config = dict(
    head_dim=32,
    intermediate_size=384,
    norm='rmsnorm',
    attn_scale=0.177,
    init='uniform',
    init_std_o=0.0,
    init_std_up=0.0375,
    learning_rate=0.00635,
    max_grad_norm=2.0,
    warmup_steps=200,
)
Each number is 500 + 40 x the weight over its row's rms, rounded and kept within 0 to 999. Layers, rows and columns count from 0. Numbers have three digits each. The size before them is the row's rms in percent of the matrix's.

# layer 5 attention output, 96x64, rms 0.367, rows 0-95, columns 0-63
081:467489477522541461448473483533517492496510494540534490453439510576463495426587496546532501500459473482573540446488516451524492479553533522577526577537511454468586577492547460473546486511503535
097:480483474519457472527476447461515496468476516521606490489500519549513521528459547529453489496508549568503440460541540550589537457472553544450479446573525460469522551494485413438489530541519490
104:443493501499481452477539482547537501466572522538451539551476542476579574508469509440458499466426535546476489528500501470459487463472515425438490496461425485471531405481491524533529516438473547
082:472510506453506543456487429544470525531460477419478457460508450522487515479546421474525524473522552498468575465455546560502451583532469532490542457551533513564472486504543456574499474474554530
096:486521466515515529436504480517405529453507504507527505475441483482488492481542475443446481503485490491618497447417536491461476539415549508411498438516506559573505492477506460478552530498537497
094:507548427543445526479448496511426536568513491535501516484517489499509502522486472525520513499557492445530508532543550650539506542438463527485460532462596482486506493526488469488491530515586485
107:503527544456429500496469522476516484461544515492409480469465550542506500541530547458519460522543501503414534544548522557512519532490545447495558524515523503507517440513395465424565480547456458
108:484493508477504462553477500499481443475470496471519503500510493509442516514559477477510456456468481485499528476512449596457516567582563499534573454533450500402472539443487429498543511508586559
101:481559499475475449440431448527535531487448468490469489485497552477511497516511463474550455498551453478546512558576542548542493450470511509486491534447477523531535427404471413577457489483519485
102:492513511505528498498542470443573439439570534502475517539507497508430471498478474551519511450534532488405496445459595530573530446582511423527509489488514523519504442506476508519452473495528555
097:534476468520511465516482458531536504477533508528531558516522485519442554561550500441474500514486497510550514522593553532460497437521533513491527492466528448483514568555456459525629518432474571
102:468558477462436485505495486484474465533505495530564513578505535468504499548516485474524513491515518463566613563523477472590506492525478473466470385478456509418482533564464508509500444484517482
108:506515506538472537501501488520490514479487432507517415513549505483517481479585501487511535543535483505533504579433445465496532490478614441571479479558537515496527495558481426538496549431441459
090:455483524501462482548481463474582562491530495456483540506484562519425479524492532490477559431542524542476533519508400526445548455449480439504564475528491484447429532489508489494488488408529468
098:563516529491527488514501425522525544460577532497487516473497504469483544504542478475519502553465443466413520431469503474559463531393539424459498509482520470405546520445478498544490533471465515
109:519424437515549492524478538500509472495481570516549485486470471441470486498505497484558475511467399570603535474519509564487539557493538517384471472483480543542554523529483499514498493495494554
104:456473485476495528549572508476516474493553533442533493507465505453549512547520479535449478452526563526493528556503479426493521446505466479488600451530491494468509472528364429539483546494526516
113:526530484470505521519453513516514548524552433454454462532449513497489492463495498468499541525481522516505540400513503519477537497440456484547576534540521497503512554567442453427478533401448582
093:494473496477509512494480519470480484508522537494541510558497587540493513516543532478594562533502431541482532439514487506560537470555444585460544472470477545427524473532467478455503459430491588
097:530538500514485502474562536501498549466461483532527555546448460521528486495580465539477556453524502411490494486537541453469443474446554444539475470449427510563552473563500471542500550469558469
095:494492486533516500443514510478442546531513522518494551472483504501517562459530549468473545477527466537523431449503493496564510478436546463459467512429565522462446465423526428502502591447580461
112:451492483462531520465511538518523518467469466466481481476584461502486459458502471521487557537475522479505489505462524412497469548531470528574475537557542464518423477506529498582533485410388537
085:521525411480482475538511436571485491487507498450507518528525495584469561468523532481576482557460529524522484528563503434558477522542501505481519515442492441518402540513530509449527415495467539
100:570519535538588451466529496462474448526563491614597437518562479511484467498451473461450510432537485497536471519494531481494488517467481493525482477530513543498492535579558447473541504505513489
105:549509484472521533533515489502596468497447507530563490496500460568460565483590543483488465533541449487520521474463499452511526426553505553493513481539527528529451530464470398437492514519441446
105:515445541509533470458507467491517524468429432485515546504520450565548479461429480474498510547501534542492539432497548511480517518430514476550507449475490479577469462442550597487557492549460551
085:461504523516520445557549459496441492518533539500451527478513525463512510485488531550473492472483558507488462533532398427475523601522562448472494526445477503528613519486493555488487579530494505
107:499515502488498483479474471421460487511504463532457448482531459479511529533520519566447515522521484452494501516578475526481602465521471588519460558550579465540528501509512440584483559493456433
084:455522516524490476519461523535505527493527496503518523476504499501532469406510484443484475586451580504465511486523493547535469509501512469456428485487486426522523419527565481447615553533445561
098:474491518483534514569505493488499521467496538539468529442475485464458484494532507502570457494486528584527552476484452430519472566423553569524425519475547495469520508537473479502492380554531553
092:453493464538467516563444555518508469526490558443492504474502581414479539497543484471547526529564515513499505536570489515449540517479517479431607539529503452415537536479525490507479495462558499
097:502513459518540507518483409562569488497484490471527452478506517420501506417545437481489461497513515430584476435467433493508514463506471453541537506523532502462583525498583485508555466529468486
104:547524493490490530428501515472525445537519473479472478571483547537517513425519445486547471512521467524526545513442544476453530489570428492528526518504415546491545461426552430549498472563559493
092:498517526543509527550479486544471458488521456529495481489464545477539458619460496497510494473468527569541423520510516506506403573562548495482440483503509516480605453501450501558522511537529471
100:529512493438497431539455517520479549527558476527508522484516465484513499538492478490527535494524526461513561451528475526479450516463441425523504563555472488595528388438534571547528464520455466
105:465463504485503527489467502467542450543498534497476509535517531563434515463489502502523479458521491562498495505428484449489475444556414468483542472506499497519398622426482551524563524550526483
118:465510442460547505498451454506485511510469467428511525521512499487530422442534533544484494500545500559588519497466519514603589522521439503538580476483448497513500436534514451431503542511513471
091:428535467479541455505502514442556548501481489445527479498501476530524543505507528526503489528499526481587522513552540474468536520424520473518563380578525496501487477415475552532456489583494504
098:492533483538495551543461464455536502520494554496520486503523447528543492549522503454479470494484440476536494544498527546510628446538540501491538477452549490559409428489501433492505435487575472
097:479489538542511451478480509465410553482412450513483466523457487527494527479506478491497534512492572482469476468490493543465536533501493576569416477489455559454521486494473531479481433392429477
091:491524502454562507485469477527445499476467532542521487557445540487472580468510567535478455508514484485453531447498522533554462537495453596419448492485419542468475517465505528485413502557484545
102:500557499591503534566497474513475482556536519491469504526473523488557469511519538491466496498481536469583418506511431520556507511587529516488488568483450446564499467485524491493469527441545603
095:508478467530472512508503539536492523447514576516482468468503493437486517513520495502441513495523551474585483606467514495551461571499460489462438512575537468477499454457517434443584573541477511
107:510502513521530546516488505511507431457566483457479489497486551507532521505504522465498517544573474510480484470488461532461463421531547514481548526489501473373465444538477546475443551526396418
088:533467502561525525486554525421460496527461531469529537509571505519470541490477513500465492517581422487510479455452492458446588505477404523463481458454480474521537502490518528488540572576474446
083:458505484543463516492531489553528485430579492558467463472480443456540499502502544501535493546523528548462509564526453461572456457465533444566450558444507531569501501523447443469465524519435476
101:520472507520510539521465564521485483413509495516542555487514492517475517533534512522486525520465516445470488496437450501447522517526627479504525477408475467559487613462503431482460504548476547
126:501478506450517515526506477423488530461542494497494504503511498453419497430480463493480519454544501519451573543497467512528581510498503419504491478527463482513544604555598547544506519454544433
105:565516429481545481486498472497447498503527527476477475553460486534463542503492500516546460457544456460526547484569488467501480590544423470500461571585444589476473535469485469529518468565524508
093:501488521471536510506460537516439443530479574532544497468502501452428529519474532566474536497507475509469557508432457513556492557540487472409483523548558506478547548446489518512396561481458534
090:505482512548499484481523503475465439511534514465547465519497498515507492526480531514543489558491448570471480510561472451540508493504494517486626365543500495529511482547552478457421454556472558
119:504527504473536529532518512510492543486469516505517495521476477517484532559495445506483482545468538488552587456548432410493537525420526474488500540454525547468435524492399499629489546502504508
112:525532487555457572529487409540510492463482510440461441510424472539503485518478521486437500509485432478504388527496454513594529519524497465449513511550507582484493539508509582510497514477471498
105:521464485486524474553482566494537518574496474557519429464487530491477551533480524563511455481523500481436525511510431522440498509413437570538528536552551459474497491425500578510538519545551487
114:530451485457557500506434491492547495446546451502510513600521487493516471453503482508510511523542512567433514466453456541563405471518512503560488475506470464588428532533521466531518478448555473
096:496489464477509571439521546491538525537553508530511533500546515527539510551471508470553559542471503458505499394425535492523514478471471473466493406483391434527508436472530456505520491493443507
106:496494457518487487525489577488499488463464491453505562506542450506440493535520552529490502484535512496517452473439445496437500588427507554476561527495512443547467528539413501549519472467509386
099:490519457482483491495525473501497475444487535493457438542523485527508495512528579507525491463539556444583532510544498504502551546557602501487497556577433483420461413484516507463464483567477498
102:519502487528471462513493497591487459482496516480521481465536477496489455491549548520534544513452477400501488530510482482517397499524471481455542496554499467509578509548517433410435470397491526
103:500483550550476562551485517474471501479541496485446465521510463534483466496533462489544503480447505483405435538411453561452501489456506413515497552583446516516539496497514491558546495563511560
097:509524449513471520536488562483571485565540530511523417501466510530478508522485499495484459481454441477552491489534539512487488438514512443430478423547469511428474533519517485431531593451581461
101:474561489468512512494562441501478538546515530547509525465562449506501475468556530482552480499531515455504560537402438459551510499472406500439477432498530444514503463568513535518504472440487440
075:508543495526521486527456521498478462539574485506499462481510510471448492566499476562453498511496548417488500499533449573523484562553433480484512505477521482576537553551493441490448592573445455
087:510551475478502456460480472554547513535525559503449558494475445509487451546494511585480542525515468429478452555516551559500457515466462460485492590442452555497464555574436516478509474484498468
102:463504502484503503498533550494536432463483544541477482476494517586539524521491473497462507505529460509504576509461479488462447505529592574475478481546527452444435398501415520574513565505496474
115:456419492486510520433447438453534537491498540503461533516497565472481474438515464443535482580531528574489466524449500515547524477447456466469479548457477490463514558545572503529514468566437488
114:537462558530503468573491510449542484495497503500452452533439471511548449529539501539541483517490458540503514508477403552471585451533481531467546537537454508524473409514491428480442451550466524
099:410535523486540544485397499539551486489471506521510512476467493452499488490456498521484482492459603448456533497533549562523506416572554461482516500455453487484516542520495562457563463531461470
093:554464540438516447471493508484449530511501537445496529494560544563448454527464568465524479480498450530460500513495546469500525483494471498445524517450535500475394563553487493403582530543490516
097:514504521487478451465493542518500446486533472457464532556477449449547515506480491533540526478524469466475549563528510579461418506499512485477551603498421469575469471503458478481459532572549438
109:484496463532550493483508592488539537529494473500489519445440510544529501533497463549517529427496582472414454498511466514445568579476441522492510518496547558490493494458556444448515478438548463
100:503546498458539551528529552540511426513535487496505570430497504506506506517482515530481515504486541504538540479450488451438465524627465467463508526450541511488448477540562509470449500464402568
105:471486471468564495503525469523525469536541450498542481477554592484540498513516519471458509437538541516587486422484490519472491535558478478518492490489528431393523450461565470480468520509575438
095:512468486456480595543505475484523539559491419495492501435512502475511547522425539503495436480490519569484537489506555519584569533514446515570501517507577470494559460493501532487485517570569503
106:514546487480525536521565484472536465518493474483501509564511502537463511516518492506443453511488484424469570449484497515522573485480503618500469528507397565567438560490521496472424525480457520
101:489496495486514472474494527501501485516491479511521509564504456414501517518489516537518558449507469467467540511572550440539433479549484577554537551461483567553639500520429502484517528476524541
099:499530508468506500548519492513503496540463495439492536527485487518475486482535448480477522471529595526426540411558463445495469500437425517486509556500392495533472486526531424536516519440574470
097:525553543484538460501545512518479493503510541523492489469540497559517435484524479493470484476490495511466488413543450512496423531468402523423575498535490439485435433605513505567530507491520476
090:549447477521563487503512506503478529505529464515526545542530497563571475450487474569531477453491534576549502426535542533484488488494429436519533454433516506526451498506477484566523494531421591
108:475517453550532467486470513499553506478534491578476453516545510497544507503502495505567504456471524491546398467473539547510527404524534529525404483589459493535473464546471506473483423489554532
075:528447470540519471445513519507402496483511459520477534489477516549478461504520432499448541518516509479600393469549521489480468462518521505520560556502470439524505577462512469573459543500449473
089:541543508536526470482521568541586526529550532543512465519542541530473505530463527499453469530486419465453478514563557494457456455452481417469529513510485471499449504446535581527532564560481533
097:459510556418529505497465499437518537506529597477492516507470511506477498496494494470522433566535549467509543433551439552446504483511502490425569528444524537568469500445461485544553504565493525
099:538491487514529516495507494538494521502477494496488514542515472451458463478442526417476554451452492496566476447505501565508480520553538528470512488557455525491516530551598619491531553395534505
092:512471504521559463476485465526485492428445468452523537479481486486522464461482550475496488552524477566561461473503484484455495500546495564519582608472460522563562494547496521396546542472526475
085:422517517588522487457489457493511527534499474466498497510492473489523468545504448493449442545483525436514373483513508497569535499438492518570513495454443554518470499483435535550420512553491495
110:480531525548465529434547463479509523481495494479516488512446491481505448484509507478464467485494539449447451534468627445487557554465539473555526451549494541477501480557543467436447562517533577
120:593480526489559480528544525531559465448501461515482463493500495454529510530506527466418531489541434548470541496543520514461448502508539470535468543612467539493414446472465524474542507467536449
096:497519534469508525492513529501462454481545503481476465498485508526476455470483493492520473527524565480510613415460501440456466468555538388520479486520566518527498520514627486462447485523479448
116:502523473489471542491482510486554490503530528492446505465474490454567558459543511505492582527511473386529509479535573464444534466445462522413492530521557510495584473482528493446498467422462478
107:499494546481485497482533452500445495455434512455481489499406494538562528475554518457513497523507477483446555523537468484510483507544591565468545487597565539516519435507602509515480456517505466
087:489492488521480573438487457510446528465534539479486484497487454519557515539489468539431576539503494543526541519423560541529465489503480467409524590528484454539436423470466482502465560482510513
112:505533491556482503527460472463461571419515529429458540467546527538461535514468483507552502477600553499466430500473535552607515518498514480474553513521550514505495549498432538439507518529488467
105:489476511451510550472495474464466511506503494469437490502512492495528512577512522460536484504492502565533518376436521469595565563519570488503503557563480468534519496458422506453569465476490480
088:519493531497506486468522482531464499528535545466483509418520520492492492511532486505532483469502466497494462450483604508479523529523483468432491541422597554462552480549576550493395441567507477
098:480445439509513507436540463515496489473483456499460533529458524475543507515499509547492569486493544522569497480552561480572543517564517463501466623535509514426442464550477571535465547501477505